Weights of a small transformer language model.
Size: 11 layers, width 128, 4 heads of 64 (2 for keys and values), MLP 256 SwiGLU, vocabulary 2469, 2.5M parameters.
Training: a variant of Adam for these matrices, 112M tokens.
Each number is 200 + 20 x the weight over the matrix's rms, rounded and kept within 0 to 999. Layers, rows and columns count from 0.

# layer 7 attention output (transposed), 256x128, rms 0.122, rows 157-165,221-229, columns 0-127
191,197,162,208,221,197,195,167,170,243,189,217,247,195,211,244,208,166,207,228,198,189,264,200,209,165,230,238,193,177,224,195,198,151,154,206,189,156,184,245,160,194,205,245,217,187,238,181,217,223,182,180,173,202,212,263,235,184,153,232,211,193,163,194,182,175,214,185,215,202,169,197,202,221,228,203,183,211,160,175,202,187,210,226,147,195,168,195,205,179,194,229,169,164,229,194,176,195,197,141,177,189,226,182,208,249,143,216,204,219,234,176,218,216,141,204,239,185,201,190,208,174,175,177,204,237,209,129
209,216,180,237,153,238,128,180,164,159,231,198,183,202,193,184,181,219,194,157,193,182,173,205,226,171,208,212,201,136,158,125,205,207,180,160,158,194,204,209,216,185,193,198,226,150,207,236,187,163,199,200,252,195,201,170,207,205,192,227,269,180,224,199,154,183,235,250,212,187,168,179,188,260,184,223,240,188,238,166,213,215,187,241,172,207,177,152,219,192,209,194,223,213,225,227,235,179,213,202,203,175,247,261,214,194,143,194,193,208,213,112,187,253,194,203,264,219,179,254,196,223,202,222,208,215,188,191
211,218,191,213,196,182,194,190,258,192,243,174,174,225,217,222,196,195,201,173,223,186,169,193,241,134,253,180,188,192,221,209,233,228,231,241,193,217,184,204,242,207,203,229,225,177,223,179,207,219,159,204,205,191,162,224,185,182,236,207,176,200,232,203,217,221,229,217,190,213,181,168,233,130,182,192,256,187,221,171,151,220,254,151,206,216,230,226,208,239,218,211,210,175,211,200,225,243,221,201,178,172,200,221,155,214,216,202,230,231,210,190,215,216,197,179,174,180,217,220,213,195,177,219,175,196,224,238
204,158,171,243,211,165,205,178,228,250,199,145,163,206,194,237,262,172,259,201,209,174,238,207,241,209,185,230,193,243,196,206,197,214,208,199,210,241,199,162,244,203,166,191,232,211,191,203,243,157,200,209,203,235,222,211,212,196,199,240,158,219,202,163,214,232,216,177,177,250,236,177,181,261,187,152,242,179,181,230,182,199,208,240,186,241,231,223,178,192,204,167,181,230,181,140,189,161,208,158,244,206,170,155,220,195,237,200,173,205,187,201,182,198,228,172,155,201,191,183,217,174,168,130,228,192,210,204
218,173,139,168,241,206,189,222,202,196,225,181,241,139,223,180,195,217,210,174,208,213,177,209,201,208,205,150,211,217,215,235,193,198,177,220,159,198,204,221,163,172,166,176,190,227,235,236,196,227,203,136,239,149,176,185,195,201,201,199,262,227,218,207,209,208,226,240,189,197,207,241,266,161,192,207,163,222,208,191,156,211,182,169,203,190,176,208,127,226,205,182,214,222,126,181,239,257,198,213,209,207,175,214,182,220,209,225,176,206,226,268,201,200,196,171,204,161,166,204,200,202,182,189,198,138,219,188
183,228,219,203,227,208,239,187,166,238,229,218,153,236,218,226,214,229,234,179,206,214,144,173,170,172,150,245,153,196,161,189,221,210,166,209,186,199,217,212,223,242,183,201,233,185,221,209,155,176,211,196,219,203,159,206,174,221,130,171,201,183,212,179,171,219,228,237,208,215,238,183,211,229,188,200,195,144,217,212,198,196,191,241,219,209,267,246,164,162,181,216,197,198,199,253,197,219,163,184,201,196,181,215,176,218,232,208,197,184,166,216,176,198,206,225,178,172,234,196,193,194,232,225,186,196,212,243
193,265,219,215,182,230,182,180,226,208,162,163,191,230,203,159,223,205,207,233,234,173,149,197,206,191,176,185,204,206,204,190,204,212,156,218,210,192,241,161,258,185,195,231,205,159,195,230,174,212,176,215,206,224,134,176,269,209,221,179,216,165,188,149,223,153,231,225,223,249,229,165,246,212,219,129,224,151,199,173,233,179,182,226,203,220,202,241,181,189,192,184,195,244,206,196,241,217,202,219,225,236,218,198,168,201,234,214,185,191,192,203,205,253,188,181,214,166,202,181,196,177,130,203,162,204,168,211
228,171,183,168,194,213,243,227,191,208,221,209,197,206,209,203,165,198,193,142,238,211,165,270,204,172,213,196,221,169,201,227,217,215,212,140,170,154,189,205,225,182,204,195,254,188,201,200,185,309,167,199,202,145,216,163,193,169,206,180,165,194,248,165,189,203,202,210,205,212,194,217,197,241,202,180,245,203,202,241,157,189,177,213,188,202,173,172,177,166,241,194,180,209,229,246,203,137,220,212,184,269,253,190,189,195,207,202,193,214,176,228,218,216,147,198,178,184,164,191,190,230,189,208,245,222,188,204
252,222,193,219,214,231,179,246,145,200,195,175,187,171,234,189,166,182,241,195,197,195,206,227,207,202,149,199,197,158,197,178,208,164,202,205,197,224,178,180,197,158,177,216,169,188,237,186,200,169,200,258,202,200,225,214,170,202,248,234,228,237,212,261,213,123,226,174,218,215,196,206,206,193,192,140,201,148,238,141,163,209,184,194,200,247,216,207,153,214,206,186,209,227,213,179,157,237,188,200,231,233,181,212,199,207,220,236,244,226,218,196,199,204,227,209,216,208,233,256,179,138,226,132,201,148,185,177
199,194,190,190,205,214,189,162,192,239,210,204,236,212,209,229,211,190,188,222,188,195,253,223,207,183,226,245,203,186,227,188,208,163,184,210,186,188,198,235,152,212,206,227,208,191,220,193,209,202,188,183,186,215,214,225,206,188,173,213,198,205,172,198,179,178,225,187,203,190,172,195,219,207,235,195,183,218,180,178,189,204,218,217,167,206,164,191,200,185,218,231,161,158,234,193,195,171,196,169,184,203,212,206,216,259,149,208,220,206,227,194,224,234,164,191,231,194,197,194,198,187,192,188,205,215,204,123
203,202,178,223,179,227,146,190,182,182,204,209,182,209,215,196,186,194,197,162,206,175,201,197,210,170,205,209,195,164,173,161,209,172,194,179,169,197,193,211,214,188,197,188,223,168,201,221,215,170,201,208,228,226,214,191,191,199,206,218,259,180,213,194,193,208,211,242,205,191,189,187,185,231,179,226,234,193,212,168,192,221,205,231,182,218,180,160,212,209,202,190,204,198,201,233,219,179,218,191,190,187,241,236,207,180,134,209,200,205,199,133,157,244,200,185,233,200,193,227,186,221,194,219,190,206,195,196
209,199,182,200,183,196,191,199,240,190,232,184,181,212,208,229,193,196,213,200,225,178,172,190,219,164,242,186,194,213,211,190,226,232,229,217,215,232,205,224,233,195,207,234,212,198,203,184,195,225,170,196,171,187,182,205,172,183,237,216,182,192,224,194,211,214,227,224,204,212,180,177,226,164,217,195,225,192,206,193,149,240,225,180,220,218,221,229,207,235,235,196,203,183,199,192,228,228,215,190,178,170,203,222,172,209,207,207,226,216,204,188,195,220,205,174,197,173,202,214,211,169,174,216,193,194,208,223
211,147,187,224,186,182,196,187,218,230,189,162,170,213,185,229,231,183,246,211,200,185,236,201,221,191,196,214,218,217,205,202,202,199,193,214,199,233,205,165,234,207,177,199,219,210,195,197,242,171,211,193,210,205,221,212,204,203,200,236,181,211,216,186,216,226,206,188,165,228,230,191,194,246,203,164,251,184,189,229,185,182,217,225,189,213,223,214,201,194,196,170,196,234,194,167,210,179,222,158,246,208,189,161,212,179,224,200,183,214,204,210,192,198,219,169,173,192,205,198,229,190,169,127,202,180,208,189
201,180,156,178,236,202,182,218,205,188,209,192,227,141,210,179,182,207,203,189,214,189,167,209,206,187,212,165,210,199,202,238,218,209,193,219,176,211,190,202,181,172,168,177,189,214,242,214,204,215,193,164,235,186,173,193,202,200,207,194,235,232,211,198,202,211,201,234,205,195,221,240,262,175,198,189,170,228,215,211,178,213,179,165,204,190,172,205,150,203,207,174,220,202,150,191,213,231,197,235,200,192,181,235,190,215,196,219,182,212,222,240,222,190,190,171,196,174,168,208,191,202,206,181,218,157,225,191
172,218,237,192,226,206,232,177,181,211,235,207,171,233,209,229,210,214,209,168,210,223,164,185,169,158,160,242,177,184,172,194,225,205,172,200,180,207,219,213,212,225,201,221,227,182,200,197,169,194,203,187,219,215,156,209,198,209,159,183,193,177,214,182,182,209,218,243,220,201,227,195,218,224,201,211,203,167,199,224,199,192,194,209,214,197,239,235,163,176,199,199,213,221,212,239,196,206,177,178,198,203,184,207,184,227,231,201,202,191,181,216,177,187,209,224,180,164,233,207,188,215,249,209,197,190,214,224
205,238,213,198,170,214,207,187,208,209,180,158,212,213,197,166,204,217,210,227,204,179,145,192,191,187,172,187,215,183,192,204,216,209,191,225,207,205,226,182,232,186,181,231,202,160,186,238,173,218,170,197,215,231,154,181,255,205,215,174,214,162,187,158,211,173,209,230,233,233,201,174,243,201,216,163,226,163,197,192,230,194,190,202,214,217,207,232,209,192,209,185,218,234,205,180,242,214,198,195,228,227,206,199,173,202,238,213,197,220,193,191,218,240,204,201,231,196,210,196,188,182,169,201,168,192,164,206
217,178,203,178,180,203,239,215,193,219,214,201,207,195,188,207,175,205,205,148,223,211,184,259,210,170,218,189,206,166,200,217,207,187,206,141,183,167,187,191,233,213,202,195,236,204,192,203,182,286,178,213,198,161,219,183,185,175,215,201,171,207,228,207,174,203,202,214,189,221,216,211,220,220,209,185,233,208,210,232,182,188,186,200,190,198,188,197,172,186,233,183,187,206,216,226,216,170,206,186,195,259,248,211,187,206,214,185,213,225,193,211,210,207,177,202,187,197,194,190,201,213,177,217,222,216,176,200
224,214,188,218,230,230,185,251,159,181,203,173,182,168,225,188,194,178,209,192,199,200,188,214,217,207,162,188,187,165,190,180,211,174,218,191,191,214,184,181,208,165,190,205,170,194,232,190,209,177,201,234,203,202,220,205,184,205,225,215,206,219,213,236,213,163,248,198,211,192,197,197,180,187,176,160,207,160,218,162,170,235,190,192,183,247,206,208,182,205,187,186,200,223,192,200,162,221,201,213,224,230,197,201,197,231,235,228,242,210,210,195,195,199,228,210,215,216,232,234,182,159,219,128,207,156,194,169
# layer 7 attention value, 128x128, rms 0.108, rows 94-101, columns 0-127
182,262,192,162,204,188,191,223,203,187,160,177,212,198,204,150,259,168,215,200,201,175,170,218,204,228,229,231,177,194,219,201,209,208,202,208,204,232,200,192,175,207,173,188,229,253,191,230,214,146,177,190,219,162,193,213,150,223,209,214,178,176,196,189,197,210,215,146,220,187,149,163,196,227,237,188,213,197,235,191,210,211,190,229,252,226,220,170,197,186,227,207,191,184,201,209,178,196,223,157,154,181,214,187,177,195,170,221,209,203,256,176,180,203,191,217,210,186,209,188,169,242,208,193,137,182,200,179
229,204,232,215,187,220,198,169,195,207,164,176,185,170,184,183,203,186,211,244,188,192,168,193,225,136,193,180,205,173,193,203,218,203,177,181,186,212,226,180,221,145,224,232,214,207,211,223,170,221,181,186,235,179,212,178,225,169,163,200,198,207,196,173,233,208,206,222,135,237,172,189,212,209,243,210,221,200,194,157,222,214,174,188,241,232,189,194,175,213,191,204,181,177,226,212,226,179,209,211,172,211,190,183,191,189,217,193,180,167,171,191,192,218,239,232,206,211,224,235,176,184,200,192,190,183,191,218
240,195,207,212,181,208,226,174,164,207,203,213,163,202,209,175,172,227,224,219,175,172,239,182,182,187,158,176,230,194,186,161,178,182,224,213,175,237,208,216,191,209,213,204,205,222,256,165,181,173,208,182,189,229,215,188,237,173,288,183,224,186,224,201,230,233,207,231,240,194,219,236,170,205,204,179,194,176,183,158,187,195,210,227,211,229,206,170,205,162,178,193,230,218,194,189,216,205,215,163,183,181,205,177,202,170,208,175,201,217,179,185,224,211,223,212,146,238,184,183,160,157,222,193,219,186,257,206
220,180,237,193,212,192,194,165,212,200,215,181,236,143,196,209,182,202,219,202,185,176,158,200,150,159,219,174,191,181,164,227,198,191,224,217,180,141,218,179,228,201,215,132,216,160,200,214,220,221,179,189,233,197,178,213,185,213,200,193,181,201,185,255,211,216,199,214,187,201,223,236,222,193,235,166,206,218,233,190,197,204,139,203,220,226,188,209,191,208,196,186,205,181,187,172,231,195,174,248,212,200,186,194,163,227,161,183,174,196,208,228,184,160,218,199,228,178,181,199,242,204,183,219,195,187,235,208
191,227,247,209,184,227,191,198,175,193,194,213,167,194,252,170,262,204,160,228,249,226,191,200,193,234,155,214,157,199,212,213,199,211,179,200,177,193,203,239,212,237,231,189,203,178,197,260,214,187,212,207,199,226,225,175,188,200,166,160,173,233,184,213,219,223,161,201,176,172,192,173,192,207,235,209,200,190,192,222,179,206,185,235,169,216,182,139,186,167,221,193,201,180,221,207,170,188,175,190,189,172,247,236,138,177,188,219,245,219,183,223,238,178,235,198,170,176,227,201,234,121,241,206,216,200,180,180
180,232,212,225,167,188,198,175,161,182,186,267,148,192,186,182,199,163,223,219,192,182,175,185,218,219,200,209,190,198,188,205,175,202,176,185,205,205,175,194,204,197,229,232,232,178,166,226,220,193,190,226,200,211,177,207,155,179,206,170,125,233,235,170,241,195,216,201,207,223,127,216,209,192,232,240,183,212,196,187,218,183,190,180,216,202,200,166,203,192,219,197,220,235,143,183,209,216,217,184,207,184,220,199,218,213,173,199,124,233,194,223,239,242,215,225,200,164,211,201,203,157,228,177,170,223,189,224
169,191,205,184,231,198,211,233,216,211,159,197,260,170,225,190,147,168,179,198,194,193,174,224,212,235,232,133,149,182,231,172,190,213,193,196,211,176,228,194,223,178,246,194,249,214,254,165,205,197,172,191,228,211,174,170,211,219,195,178,228,235,182,201,188,232,173,176,179,184,170,219,171,199,225,188,179,216,165,190,232,187,197,187,223,218,214,214,177,188,189,175,205,207,220,236,205,234,218,177,208,209,223,209,185,184,207,200,216,224,215,223,226,226,221,199,182,177,230,186,180,236,212,219,215,210,183,217
223,162,172,176,216,198,212,174,186,188,227,224,204,196,182,216,258,201,186,165,210,187,222,185,224,168,206,167,237,200,184,226,207,171,237,182,188,234,227,161,206,173,185,172,214,151,225,209,197,167,218,230,183,285,201,199,184,216,148,198,194,167,198,254,190,207,189,191,183,185,182,171,185,219,212,180,227,182,229,166,186,216,171,196,188,221,188,195,212,192,235,195,197,228,138,199,181,245,223,155,209,189,202,200,225,220,220,193,142,191,218,218,192,187,216,235,225,189,182,215,172,186,236,202,148,201,245,203